config.toml
head_dim = 32
d_mlp = 256
rope_fraction = 0.5
weight_decay = 0.0
lr_head = 0.0132
schedule = "cos"
Each number is 200 + 40 x the weight over the matrix's rms, rounded and kept within 0 to 999. Layers, rows and columns count from 0.

# layer 3 attention query, 96x96, rms 0.176, rows 79-95, columns 0-95
243,256,215,219,195,147,149,149,215,187,161,169,177,255,193,183,211,202,176,192,203,217,197,201,202,166,242,173,236,197,202,170,178,167,218,150,188,247,221,152,214,234,205,228,225,219,269,153,142,224,158,174,151,195,207,233,155,262,209,144,207,214,182,169,201,146,218,158,194,198,226,191,155,140,230,174,221,244,218,184,207,196,176,239,234,167,181,304,150,226,217,150,192,197,215,270
211,187,246,215,179,182,220,178,198,201,254,241,251,253,168,220,207,185,208,222,212,220,173,201,214,245,227,236,226,215,191,201,208,211,209,204,196,239,230,169,163,190,234,177,222,183,165,241,224,236,186,227,174,233,210,224,220,95,161,238,172,182,173,185,123,188,188,202,206,195,180,204,221,213,188,188,225,193,223,233,185,171,212,163,191,200,264,190,167,157,217,211,229,164,195,240
215,302,205,229,181,223,179,213,247,143,169,195,170,192,201,149,186,215,196,236,140,173,215,141,173,222,212,201,226,129,184,178,168,205,135,208,188,193,269,265,181,228,99,206,154,290,163,219,233,202,158,222,178,229,178,202,160,226,257,171,219,218,234,136,224,214,241,143,224,184,165,170,219,246,205,207,181,181,223,253,230,155,183,220,265,262,149,208,205,226,179,163,182,253,287,249
196,162,226,221,158,198,254,148,214,257,235,140,187,204,235,189,139,131,129,172,132,176,210,221,175,200,209,223,199,199,275,190,233,222,193,183,271,194,173,198,281,184,252,210,227,165,169,178,166,209,203,195,172,203,210,153,214,138,185,147,147,240,196,238,214,196,167,255,204,224,162,209,127,226,263,202,214,180,215,241,184,177,220,210,193,173,191,175,183,203,171,234,224,223,208,245
218,141,206,198,176,197,249,199,227,266,194,160,209,217,250,228,208,206,194,219,146,183,233,221,172,172,168,215,227,263,197,230,214,191,197,171,222,231,209,146,235,119,229,169,233,169,155,190,183,213,194,197,222,216,195,150,151,153,149,181,169,200,242,237,172,172,203,177,192,229,125,168,187,240,228,200,170,232,207,153,201,239,190,231,193,168,271,199,230,218,228,285,190,170,174,168
184,210,205,216,163,233,229,271,231,200,264,180,189,225,234,180,134,207,209,251,202,224,189,153,189,186,165,194,203,132,219,134,209,226,193,161,224,184,201,214,194,220,216,192,192,108,213,176,232,206,192,172,226,207,232,208,225,185,198,166,135,181,182,193,231,242,140,194,209,193,138,210,194,268,247,254,196,205,267,219,179,196,176,192,210,251,151,195,198,215,197,232,190,234,231,215
187,270,163,182,215,196,167,261,233,206,211,210,198,231,184,194,145,171,250,160,210,176,224,172,224,206,188,189,171,204,234,160,190,204,172,204,212,166,228,250,206,233,167,203,148,160,233,164,166,118,235,164,211,163,170,197,145,272,251,179,160,187,211,199,207,219,259,155,224,187,203,171,176,217,252,181,208,222,216,193,223,223,186,219,199,257,162,279,211,183,179,169,199,247,158,195
215,241,144,246,174,210,196,228,250,201,183,209,162,237,178,196,240,177,256,198,237,203,159,216,205,176,242,274,204,161,183,202,181,239,191,210,142,194,209,140,175,202,200,191,206,200,163,145,235,281,118,183,234,184,246,242,226,143,220,222,206,191,231,202,182,186,170,201,188,194,213,247,213,200,196,240,223,178,174,213,214,147,180,218,211,226,173,134,180,191,168,198,211,164,211,210
182,262,134,179,225,214,189,249,209,196,143,197,199,170,183,232,248,272,230,185,205,216,188,150,199,192,204,211,209,152,183,176,191,226,219,201,157,187,233,180,153,240,146,181,178,214,213,261,205,123,239,206,225,205,187,264,165,194,212,192,231,205,209,134,195,216,241,179,263,196,218,173,269,243,124,269,235,194,222,229,192,160,203,194,232,251,194,168,197,152,199,175,168,216,212,222
191,148,249,178,207,179,183,167,224,229,185,190,213,230,169,201,221,181,180,205,226,258,167,211,212,191,222,212,199,231,148,250,193,198,223,149,201,226,199,141,214,225,204,220,247,175,212,211,176,233,248,228,216,189,186,198,179,215,245,217,215,199,170,186,215,203,225,210,194,175,192,160,203,151,190,153,207,193,192,177,191,220,166,193,150,186,206,265,171,203,216,209,227,123,183,175
176,154,180,239,197,223,279,169,185,230,151,190,212,256,220,238,219,211,142,315,161,172,186,205,166,176,185,225,255,268,202,174,228,191,242,241,215,283,188,234,159,131,252,211,218,204,104,229,166,176,181,194,194,192,197,221,155,156,118,197,187,182,205,196,166,160,222,167,206,222,213,171,153,197,314,215,221,193,222,169,184,201,205,202,183,178,200,136,180,185,172,199,180,184,230,278
161,132,171,203,203,217,184,137,155,228,144,197,211,219,213,256,196,157,118,212,208,234,202,176,216,177,219,228,199,200,208,258,263,260,170,246,199,230,174,182,171,193,231,159,211,159,103,206,242,196,204,190,249,202,220,180,188,150,169,277,218,227,171,207,186,205,154,187,195,224,163,205,221,172,281,243,146,173,177,215,196,199,178,225,166,157,186,185,265,184,171,179,254,219,216,233
191,199,171,251,157,167,183,177,252,218,214,195,187,200,197,198,239,173,155,217,154,179,190,146,171,326,247,229,242,189,191,211,173,201,219,221,156,173,202,244,231,235,197,241,199,254,180,200,211,175,255,195,176,134,167,247,185,212,175,181,221,204,230,216,184,228,163,181,188,220,169,206,115,197,201,208,262,162,204,189,174,203,222,138,172,226,138,202,195,211,242,245,123,128,198,259
213,287,166,192,176,205,176,244,217,171,216,188,193,206,152,212,197,153,261,193,181,193,148,206,248,215,189,137,161,182,228,212,199,198,138,194,199,221,192,189,195,210,137,209,170,134,263,153,201,198,230,169,211,86,185,219,233,292,223,218,234,199,231,161,218,222,188,168,184,209,195,229,155,146,242,207,209,248,208,183,204,216,176,192,211,268,147,229,184,201,211,183,218,212,167,196
272,134,231,249,209,207,277,139,202,218,232,169,196,212,212,166,126,115,163,195,205,245,258,244,220,194,194,201,166,221,204,227,241,173,209,189,190,230,164,206,249,184,188,128,235,209,143,206,182,191,233,210,194,182,154,133,228,156,179,164,190,211,180,237,220,227,169,259,143,234,192,223,217,271,177,212,166,150,172,240,172,225,199,156,168,197,229,182,207,207,194,222,299,241,147,180
186,117,191,214,258,234,215,231,210,273,160,204,210,239,221,207,189,195,197,253,285,184,209,180,185,98,203,259,179,255,177,163,185,179,245,171,181,123,206,180,160,249,295,211,219,147,193,216,223,195,165,185,217,191,255,223,182,224,180,215,155,192,198,237,206,166,208,250,196,177,245,153,113,203,234,227,247,206,200,210,172,238,250,166,173,175,158,143,215,186,152,199,174,182,159,230
229,231,204,213,156,188,147,152,163,171,163,249,154,185,189,208,216,207,177,227,204,123,244,133,180,234,264,178,281,154,276,163,213,238,205,218,206,153,184,178,192,170,220,212,166,245,214,170,270,191,114,207,170,254,240,160,228,185,117,199,183,218,219,272,193,138,161,198,198,188,209,236,138,146,198,208,157,227,218,163,219,148,216,212,237,137,195,203,190,253,223,228,219,229,225,164
# layer 3 attention key, 96x96, rms 0.172, rows 79-95, columns 0-95
239,196,192,186,243,130,185,204,178,188,195,212,139,143,219,229,194,183,157,214,195,303,203,171,235,193,138,180,208,228,246,249,186,197,174,177,141,260,225,203,194,265,262,200,193,151,173,224,207,196,191,205,189,205,215,123,258,192,231,148,254,197,166,188,239,215,159,221,175,186,183,241,202,239,155,267,166,164,218,233,189,195,141,207,198,219,215,159,193,197,222,163,204,186,295,169
149,168,218,160,214,174,205,252,258,256,164,219,163,196,252,191,198,219,229,184,134,201,230,151,234,219,179,186,214,168,192,224,187,251,193,244,182,131,207,236,240,220,161,182,234,209,205,163,189,154,180,267,183,260,191,189,214,223,175,141,282,187,249,233,191,200,274,211,197,195,101,207,178,188,181,259,207,176,145,218,215,218,231,151,225,153,107,214,240,198,232,205,228,193,182,196
196,236,187,234,242,213,166,196,118,213,208,159,233,158,200,205,197,189,181,171,259,196,207,198,196,144,183,178,202,195,152,205,150,187,258,269,194,190,159,190,143,229,220,137,224,183,200,230,177,198,258,170,208,170,169,181,226,173,174,211,210,188,202,217,202,170,204,196,211,211,259,246,256,223,192,228,246,213,306,167,224,175,174,219,184,194,186,267,138,175,160,168,160,249,172,240
169,301,188,131,196,166,194,283,186,186,184,254,241,265,159,235,151,247,247,227,217,197,225,166,154,152,189,205,186,212,161,190,181,195,210,231,176,209,189,263,203,143,183,180,234,185,135,185,234,164,175,218,193,228,237,213,207,235,201,207,193,144,270,188,189,223,230,261,192,131,229,122,165,150,168,222,222,174,175,183,219,231,200,215,194,187,197,158,281,189,200,232,186,269,214,156
224,166,162,165,200,126,169,180,252,206,209,184,201,224,185,213,143,182,259,276,219,197,230,207,181,208,266,179,203,181,183,199,244,149,189,230,220,133,135,209,192,133,173,220,238,230,216,150,230,195,192,202,221,157,215,167,258,169,197,189,264,157,196,200,150,224,207,257,228,166,186,181,207,201,239,211,260,214,124,257,210,186,228,191,146,171,240,203,224,187,186,219,190,254,203,197
197,341,150,160,180,240,222,157,174,178,204,180,197,212,149,260,198,231,184,189,203,183,243,166,205,215,193,186,184,190,167,129,204,200,245,264,155,232,207,229,131,143,217,176,163,255,132,165,217,185,155,116,226,138,195,225,183,235,223,210,212,180,256,171,184,208,208,220,180,225,283,206,183,158,214,188,221,207,230,172,236,257,214,232,219,180,192,175,231,186,204,225,119,248,162,283
204,236,193,186,182,247,243,91,178,187,200,185,180,230,195,198,216,175,170,129,219,192,220,243,261,207,142,227,211,204,221,166,249,187,182,193,219,261,186,174,116,210,235,173,190,191,175,246,265,242,222,155,197,152,196,173,180,196,185,283,175,229,190,174,250,156,122,190,193,181,250,264,171,224,217,165,189,218,282,268,190,179,159,206,168,224,183,223,175,181,199,113,205,264,197,211
190,248,191,148,246,174,191,281,166,230,190,226,219,163,133,233,238,196,197,257,187,225,199,227,90,212,247,199,142,205,182,161,208,278,176,223,190,221,184,192,258,159,269,210,255,210,184,210,185,152,198,198,197,169,155,155,282,169,174,173,194,197,214,245,169,162,220,199,193,254,230,196,213,181,181,140,237,156,139,145,172,249,185,251,204,200,170,186,238,223,137,236,166,223,255,241
236,212,198,261,177,235,193,111,170,119,209,208,185,154,169,171,193,142,145,197,242,183,241,272,198,221,225,215,199,190,170,160,231,240,175,167,298,162,209,163,144,187,276,236,181,189,201,188,162,251,166,136,173,182,161,174,188,201,221,220,156,200,173,225,234,171,208,165,136,225,272,255,232,169,234,203,206,206,286,180,225,152,183,217,214,240,164,288,202,185,233,160,190,174,178,238
137,83,208,162,243,206,122,213,246,240,187,191,181,195,332,176,182,233,220,175,129,199,193,157,247,219,155,210,255,185,286,228,207,192,196,246,183,151,185,213,207,216,224,190,224,169,232,170,208,211,180,290,184,221,213,205,239,145,224,142,235,225,146,220,212,196,264,196,222,170,167,206,207,219,174,227,201,123,124,206,222,199,243,155,149,152,225,106,202,215,203,230,264,242,263,159
185,151,218,260,123,140,189,155,243,179,218,206,182,230,189,247,171,194,272,197,172,253,203,207,199,252,212,241,216,208,175,210,221,204,176,235,203,139,198,207,214,225,179,171,182,166,224,151,237,202,172,193,159,229,216,156,220,206,222,224,210,159,207,204,176,213,247,210,196,181,124,162,190,196,214,254,190,217,188,297,165,195,174,185,180,216,203,276,233,207,268,207,251,198,217,183
174,181,172,198,185,213,160,256,245,204,166,185,173,166,228,179,202,294,224,202,193,220,207,189,183,212,188,198,186,134,240,165,244,184,207,221,223,217,189,191,206,254,177,143,239,251,238,121,231,227,174,239,219,197,190,215,264,183,184,181,201,156,199,142,186,226,199,208,234,192,194,155,188,196,257,173,219,160,199,246,190,217,231,200,189,248,233,213,143,155,183,225,131,243,226,135
160,218,245,163,210,186,130,221,219,198,195,195,174,269,223,237,213,232,231,176,237,190,162,158,224,194,215,202,163,173,193,234,161,201,213,265,224,226,169,204,181,154,156,171,213,177,214,238,216,223,223,215,191,221,193,184,171,162,113,248,233,216,217,214,198,174,223,175,215,203,187,183,236,181,156,261,203,128,177,165,211,139,193,200,162,145,179,150,230,214,164,274,234,248,182,165
212,178,231,189,244,260,219,165,141,141,204,179,166,209,192,219,237,226,130,153,191,270,166,235,236,214,163,214,138,233,267,182,212,228,176,184,168,284,245,216,138,190,173,205,195,194,194,225,164,224,211,130,195,148,228,190,215,214,238,223,164,244,201,230,231,170,160,197,172,251,211,206,143,190,205,164,180,180,212,223,182,204,214,190,207,231,218,193,238,252,231,218,232,173,188,233
160,200,232,145,162,196,215,263,206,207,191,243,286,264,195,189,193,267,252,196,217,129,207,150,183,196,178,171,271,178,168,239,156,225,177,156,178,204,182,222,271,200,101,231,194,216,189,181,220,125,203,204,217,253,204,237,231,223,212,201,157,148,215,221,207,208,193,258,235,171,144,150,203,182,199,182,209,198,148,204,205,217,224,187,214,241,225,200,230,260,171,268,204,199,199,140
215,243,164,178,148,214,248,202,254,229,193,265,184,182,148,214,192,187,232,154,208,179,198,241,228,244,192,250,228,266,200,185,262,218,227,185,198,221,216,206,229,194,268,223,151,230,169,161,211,195,149,191,197,215,175,213,193,189,242,235,172,173,207,247,175,220,200,193,163,217,184,173,192,201,225,185,184,243,159,197,166,206,164,246,149,178,240,167,180,224,214,223,207,170,203,164
250,257,202,206,189,183,218,314,192,213,186,218,123,199,144,213,223,187,153,249,221,207,172,202,219,166,213,139,145,225,165,213,153,160,203,226,154,296,212,231,253,248,221,187,174,247,168,190,179,194,203,274,220,185,162,153,229,195,201,185,243,172,189,137,192,261,147,139,218,195,209,154,219,227,212,223,166,231,198,171,185,180,177,202,260,180,244,193,198,159,194,159,151,167,163,207
# layer 3 attention value, 96x96, rms 0.184, rows 64-83, columns 0-95
152,235,209,146,187,197,265,235,297,241,250,152,151,204,265,233,253,227,199,170,131,133,200,144,185,251,178,191,269,161,275,88,200,187,183,221,158,211,261,286,161,170,161,199,195,239,148,186,236,176,190,151,175,214,214,247,164,260,151,223,149,195,214,204,232,256,199,184,240,207,213,184,168,312,181,206,252,213,168,204,197,191,216,174,199,183,168,167,213,222,254,213,207,186,173,225
184,272,144,199,218,176,279,207,196,254,163,192,203,237,212,184,170,155,235,201,172,220,203,150,109,173,166,194,205,179,224,84,138,191,213,198,225,246,199,237,210,184,144,191,187,231,186,185,211,215,201,161,180,239,140,234,264,247,148,128,171,179,252,183,220,222,236,218,271,178,293,190,158,182,198,137,262,236,232,205,215,220,180,277,252,197,169,190,201,204,226,175,230,172,265,215
212,253,157,227,152,208,135,251,192,200,154,183,180,251,215,231,132,171,248,284,191,232,248,131,291,199,198,122,175,178,172,214,252,252,210,301,166,71,230,247,170,178,119,200,113,207,223,220,207,142,203,171,299,211,160,148,109,197,263,245,210,204,273,163,221,189,230,162,199,229,133,251,278,198,255,243,128,217,225,231,192,250,159,243,250,166,197,168,130,206,167,191,160,226,174,147
269,274,199,220,249,181,160,205,146,153,139,208,234,219,131,224,167,216,173,260,214,262,176,144,169,172,266,162,128,196,158,240,142,218,206,194,240,165,147,229,282,306,201,216,105,199,244,188,214,152,207,132,237,188,117,157,234,284,272,131,226,241,250,159,155,157,189,216,222,150,266,151,261,159,258,179,135,221,283,203,226,189,164,226,262,169,226,215,201,193,172,123,130,191,200,231
231,152,227,206,201,212,130,201,120,185,201,231,247,172,180,194,179,209,174,211,257,266,173,272,175,166,232,213,166,254,164,314,211,200,190,148,225,197,145,152,196,204,283,200,221,146,289,245,125,190,260,237,203,153,166,176,249,133,234,242,231,235,157,184,157,130,190,194,149,185,190,213,220,138,216,199,157,181,195,196,226,202,177,182,143,231,233,204,175,190,155,249,204,245,174,202
223,216,118,229,119,182,226,192,174,142,144,218,149,224,151,288,185,193,202,256,132,227,231,181,272,324,171,219,225,108,221,205,244,197,188,315,216,196,190,275,183,165,159,98,138,226,173,232,250,227,214,188,233,300,147,197,134,136,165,194,258,217,273,110,189,227,136,256,221,238,159,219,230,187,249,180,150,166,269,198,262,218,72,262,191,171,210,146,167,246,143,143,184,224,237,197
156,147,175,194,195,248,83,165,162,234,209,151,210,189,239,162,201,191,231,169,289,231,195,165,176,194,185,179,138,260,175,287,170,225,216,137,181,203,144,148,185,223,186,180,253,200,238,194,220,167,215,296,256,190,250,183,258,155,222,240,247,220,127,208,151,127,245,187,182,150,166,274,251,158,221,218,164,201,103,250,183,214,220,206,160,225,188,189,210,193,180,248,229,266,223,169
270,179,242,220,192,228,96,152,181,175,214,194,210,162,156,217,246,170,199,189,238,238,175,223,187,245,236,187,177,230,217,293,222,191,210,110,210,182,167,151,207,258,245,244,220,163,273,161,199,218,198,230,193,185,228,162,214,189,224,212,247,258,141,221,157,145,127,170,128,127,192,211,197,119,228,192,155,187,194,200,209,189,210,227,209,192,209,252,210,225,180,174,163,180,179,189
215,124,134,260,238,234,128,189,106,171,183,245,249,149,250,198,172,203,196,174,205,211,226,261,192,140,162,269,111,213,130,302,283,223,156,226,168,219,150,184,116,215,158,180,244,177,171,227,164,171,211,280,158,199,189,149,260,88,290,227,233,174,158,231,151,174,269,201,181,204,166,251,229,158,211,243,125,174,197,224,223,226,163,205,162,251,238,154,189,216,157,263,196,298,231,183
269,170,198,255,130,209,221,201,162,174,198,255,210,184,125,230,160,148,224,236,218,251,233,246,222,276,201,195,154,237,161,266,243,176,213,161,205,172,165,151,207,145,209,194,182,159,231,213,180,301,258,217,198,141,207,210,206,147,164,219,276,189,174,208,188,139,134,216,176,178,165,184,213,82,181,199,185,210,193,238,224,198,115,269,254,212,190,234,153,177,171,186,186,162,230,177
226,163,213,251,187,172,155,202,145,166,182,262,266,193,191,181,196,190,203,197,263,215,230,260,218,212,216,230,167,218,123,307,222,179,174,172,194,177,173,142,176,189,254,148,236,114,217,244,139,236,238,229,199,146,206,178,211,113,252,262,208,190,184,184,133,142,190,217,147,248,177,198,221,154,205,192,141,209,213,181,226,196,158,191,155,235,205,212,198,193,153,263,179,222,198,171
209,238,204,177,175,195,241,214,277,220,213,162,163,212,220,203,198,230,207,227,136,181,220,116,204,192,186,187,254,156,262,115,212,207,220,249,180,177,276,239,174,221,180,245,192,255,169,151,239,214,137,182,196,244,212,199,168,233,170,180,187,185,218,190,247,263,192,175,194,203,206,226,159,191,196,209,273,203,203,200,179,196,237,197,237,174,173,233,233,216,251,145,207,186,242,224
239,231,135,197,185,214,195,183,216,223,146,219,192,212,214,250,193,204,188,230,201,192,248,134,258,271,236,148,167,134,182,205,160,214,212,221,167,187,174,289,194,148,118,151,147,255,190,173,261,175,190,197,258,197,122,139,195,155,186,188,251,192,260,168,104,238,165,197,233,218,138,217,283,181,234,195,106,272,220,228,177,249,132,246,307,165,209,213,234,196,166,167,136,196,249,216
263,170,225,213,144,185,204,156,118,154,199,229,227,148,104,217,241,239,230,218,226,249,226,261,156,270,225,247,204,226,146,285,203,158,177,182,218,251,176,154,186,230,233,194,195,156,233,265,174,212,198,190,198,141,187,206,237,138,195,221,211,176,146,171,163,168,160,243,148,169,227,172,197,104,219,183,171,204,234,207,236,200,124,196,214,203,217,231,200,181,203,165,164,198,192,222
199,219,185,232,248,191,215,253,203,178,173,223,203,141,205,132,225,223,225,185,182,217,234,133,181,132,105,198,214,199,203,150,175,192,175,233,176,65,346,244,234,260,149,217,134,207,208,251,218,198,242,109,147,211,222,241,191,249,239,135,172,171,264,176,226,162,199,228,261,273,229,115,219,242,175,175,224,141,286,208,220,173,172,189,285,152,262,205,157,170,181,189,109,198,144,244
154,211,134,155,244,221,227,185,226,243,186,188,198,182,287,141,239,203,163,138,184,147,227,185,229,171,146,246,252,155,239,124,211,199,216,252,172,216,256,238,142,183,172,200,214,253,143,170,237,147,172,200,174,292,236,188,175,186,235,154,170,179,213,188,216,257,261,212,281,232,162,222,197,270,187,180,218,147,239,161,189,217,231,181,153,217,194,188,212,209,156,239,169,234,183,205
135,242,143,166,175,206,217,199,304,221,194,189,131,201,246,231,194,269,219,187,141,122,237,156,220,253,180,194,249,121,254,94,248,235,199,276,215,257,238,249,119,147,131,171,203,211,108,139,227,152,89,195,208,279,226,182,128,193,207,186,203,225,216,199,242,291,213,180,182,265,147,274,152,252,187,247,275,202,192,196,164,226,208,177,167,210,166,135,181,251,254,239,169,207,195,192
252,172,222,264,221,182,173,184,111,192,177,275,259,224,135,171,160,175,188,238,252,254,230,311,231,200,226,247,174,247,120,298,233,203,222,157,187,173,124,109,268,171,287,160,206,118,261,228,148,277,225,219,227,143,194,196,245,140,238,197,209,160,193,219,146,136,179,215,169,202,196,175,182,98,218,162,144,216,203,163,205,198,137,196,200,207,237,247,202,164,148,190,203,166,220,176
166,205,138,190,245,222,202,269,201,218,225,223,185,233,303,157,178,158,177,226,133,181,228,221,260,191,139,189,214,173,223,142,223,227,176,243,251,202,248,222,120,142,150,197,191,213,134,239,177,159,176,195,218,261,201,174,149,121,277,150,221,190,221,148,275,253,268,235,236,276,146,232,184,275,166,186,221,95,239,175,205,206,195,173,161,191,164,131,162,224,144,280,230,239,179,195
183,236,223,155,200,166,248,227,282,216,217,192,169,229,216,191,191,254,170,209,134,180,178,141,187,151,214,194,252,178,242,103,188,207,215,256,209,184,289,251,213,187,239,204,159,221,199,165,231,191,168,136,178,218,180,215,168,262,162,168,147,179,239,196,243,259,201,162,234,230,241,146,180,247,190,196,229,201,234,188,157,211,226,169,205,182,178,221,227,194,228,169,184,185,225,217
# layer 3 attention output (transposed), 96x96, rms 0.182, rows 64-82, columns 0-95
203,234,115,151,220,186,279,177,231,202,248,146,143,192,170,208,207,253,203,165,157,181,200,173,168,163,193,198,221,196,265,66,183,193,157,235,174,236,244,258,191,229,157,190,167,197,145,218,229,196,196,144,126,267,189,229,203,249,196,207,213,181,210,168,200,250,224,190,176,221,209,215,154,196,186,232,224,209,237,253,252,181,249,166,175,176,174,204,241,233,252,172,208,242,245,280
186,233,169,145,154,228,192,201,209,137,164,174,245,235,189,225,172,222,206,158,181,235,188,203,240,188,198,180,163,258,198,106,230,189,194,264,196,110,261,250,178,207,102,214,159,226,216,219,283,165,179,206,157,300,201,211,187,267,146,203,177,152,220,224,180,230,235,220,187,197,217,180,184,168,196,192,285,205,272,231,131,248,142,139,196,180,193,249,290,206,132,171,195,233,231,199
255,258,176,131,226,162,143,261,180,221,247,149,155,179,306,178,136,178,176,196,298,137,236,126,225,227,206,178,204,168,120,239,219,229,319,242,200,168,189,227,166,183,209,228,160,275,174,243,168,206,186,150,215,215,288,177,180,227,214,188,215,190,190,235,215,252,228,115,202,216,213,219,226,212,180,166,205,240,162,170,157,211,188,226,222,226,182,156,154,136,228,169,166,251,217,132
242,219,215,171,142,178,83,232,145,183,149,201,280,215,281,210,204,160,243,147,269,196,244,225,211,253,225,149,178,217,133,289,188,245,256,215,221,124,236,205,217,241,192,238,224,268,194,223,187,145,185,261,193,222,251,187,217,183,195,195,222,184,172,265,220,167,183,204,239,203,205,178,221,221,165,166,196,175,173,196,110,242,154,219,212,165,213,181,192,155,140,128,175,178,227,124
206,159,283,274,208,178,160,221,130,201,162,257,260,197,171,202,197,183,204,250,231,222,219,232,187,215,185,204,195,215,171,333,222,206,191,141,237,194,157,119,243,198,273,190,204,161,204,199,168,218,232,236,269,100,201,190,180,151,241,185,190,249,179,216,167,128,156,201,201,170,193,196,263,167,219,199,137,196,150,173,214,203,219,226,240,228,207,194,166,168,202,225,214,137,138,153
208,241,178,135,240,180,137,285,201,182,228,199,115,144,297,169,146,189,165,166,229,215,225,202,202,302,182,247,239,209,213,231,235,222,297,188,174,150,170,295,229,167,171,228,193,270,237,151,177,153,131,189,199,217,180,212,179,203,173,165,146,119,187,222,197,248,263,151,155,217,198,267,224,246,213,177,262,245,164,198,132,256,142,223,236,166,246,156,200,191,228,201,195,197,129,124
178,203,274,246,190,244,245,261,157,205,211,242,255,234,173,244,202,245,188,282,254,186,211,199,209,157,240,136,153,223,216,270,189,251,210,159,201,215,146,126,164,201,255,182,170,133,187,185,167,209,250,168,270,97,250,174,189,187,236,200,221,254,160,257,137,179,108,185,232,154,214,181,250,176,201,229,149,139,133,173,224,203,258,186,199,227,130,182,164,176,177,255,182,179,172,168
194,185,275,240,199,211,153,243,173,195,219,248,242,195,172,199,233,192,228,205,226,200,220,225,219,220,229,205,201,208,158,306,185,245,174,133,227,256,189,111,209,148,258,203,260,179,262,180,147,154,253,241,236,121,210,191,194,158,234,182,195,252,158,231,181,130,136,199,220,164,251,184,246,208,202,167,158,165,131,156,203,211,248,231,152,154,177,187,173,208,196,169,200,163,180,184
182,153,259,278,236,200,226,306,147,218,175,255,203,174,188,189,160,189,170,270,220,197,219,248,265,240,196,156,149,200,146,329,251,217,280,174,162,131,157,118,241,174,239,175,167,192,205,164,158,204,160,170,276,92,204,218,177,135,235,238,170,261,206,202,149,205,177,206,205,189,160,255,283,242,215,206,134,180,120,188,151,207,144,254,273,229,205,207,138,156,199,226,144,178,165,162
212,175,251,223,197,199,160,226,240,218,223,279,207,204,231,166,142,152,202,232,196,249,177,196,195,258,198,244,217,220,170,316,235,158,214,168,239,190,208,132,212,107,233,220,249,202,272,159,197,168,230,234,281,140,176,138,156,188,205,186,190,189,154,244,165,193,199,197,181,168,187,190,250,165,229,161,207,251,96,131,178,248,188,241,174,228,230,187,195,181,173,208,227,135,164,134
216,151,295,263,207,173,160,219,174,206,196,261,221,191,191,179,176,150,189,247,226,213,197,217,198,223,150,231,219,184,164,338,217,183,239,155,218,186,192,128,235,193,266,199,244,175,222,191,167,224,210,232,261,128,210,183,182,159,218,212,167,218,182,197,193,161,191,196,193,153,167,214,229,203,208,191,173,206,138,152,178,179,158,231,262,239,237,195,169,168,199,266,203,144,132,176
185,228,138,142,187,217,223,187,221,190,234,149,164,191,205,197,204,242,193,141,169,166,178,151,226,193,218,201,183,172,215,76,198,226,183,238,182,250,237,255,157,164,130,223,201,247,199,210,203,206,188,160,128,278,193,223,195,233,184,180,191,206,223,216,228,252,206,190,199,238,225,194,166,216,196,202,221,218,260,235,244,203,215,165,148,161,199,221,205,237,231,165,205,267,266,225
226,251,169,129,238,166,153,256,222,214,231,195,181,162,320,179,175,236,163,174,231,167,200,147,228,264,226,179,241,202,157,283,164,225,297,241,182,135,235,252,181,165,129,247,185,260,246,185,180,167,166,198,212,243,255,199,182,215,167,170,198,171,172,244,210,231,176,194,204,174,203,204,194,246,180,171,199,212,166,180,103,243,186,198,224,167,187,157,201,207,156,222,153,198,234,150
189,183,268,233,192,172,111,232,188,184,205,275,233,186,166,205,184,169,201,222,179,235,160,265,184,225,204,242,222,226,203,312,214,176,202,136,249,178,216,120,276,166,244,208,241,207,233,172,167,174,193,244,237,146,144,171,181,147,250,240,174,241,179,237,190,172,175,233,170,165,151,190,241,165,204,198,177,227,141,200,220,241,196,238,191,182,248,194,195,164,204,223,238,135,116,165
285,219,133,141,131,197,193,137,241,195,146,165,208,179,179,148,130,173,273,167,232,232,166,206,230,175,112,135,199,133,193,140,235,130,280,214,188,192,269,267,233,247,168,200,221,226,145,259,218,159,180,249,171,242,267,248,213,184,190,250,190,149,275,214,296,215,251,218,226,173,164,190,227,206,181,183,239,189,228,266,162,198,128,213,160,147,211,230,179,121,261,155,189,258,254,223
189,235,143,179,228,225,250,188,200,189,170,150,157,172,174,167,205,272,171,206,208,196,190,185,250,175,165,196,191,191,218,84,194,197,222,215,131,198,174,272,185,219,149,199,175,196,206,223,188,226,146,159,154,236,209,268,225,183,169,223,188,162,253,160,251,230,258,196,185,199,195,251,164,234,171,246,242,145,274,260,174,188,178,172,217,184,151,235,203,223,255,227,132,277,238,263
155,233,139,152,273,191,249,213,231,227,263,130,111,170,213,185,213,226,167,190,146,106,194,162,231,180,189,219,204,173,235,75,218,229,195,244,182,219,194,283,142,202,142,228,166,237,198,208,181,209,152,126,156,259,182,247,179,230,211,199,201,195,215,160,219,270,237,183,210,271,208,256,139,240,184,234,251,199,229,242,218,175,209,185,185,173,148,195,213,227,234,188,177,284,220,226
233,122,299,259,171,197,120,190,180,195,163,261,255,207,221,180,184,138,194,231,230,218,186,217,199,239,185,242,209,215,130,341,202,162,217,186,235,168,190,140,206,175,255,197,264,188,260,186,189,195,231,259,268,162,188,175,197,154,178,211,196,205,203,193,180,134,186,212,185,171,165,183,229,197,222,162,181,199,155,145,150,210,162,226,232,245,263,194,193,191,162,255,202,139,160,145
198,223,131,203,256,251,247,205,174,210,169,154,125,171,230,113,138,208,132,223,217,176,187,190,243,163,178,215,214,180,175,106,270,134,247,212,172,200,117,276,229,235,173,237,144,205,210,240,217,282,130,146,213,204,203,265,196,236,184,170,154,181,271,138,228,243,323,123,205,221,196,294,191,230,174,209,246,171,216,245,165,187,176,218,244,202,187,209,172,190,227,174,166,265,213,230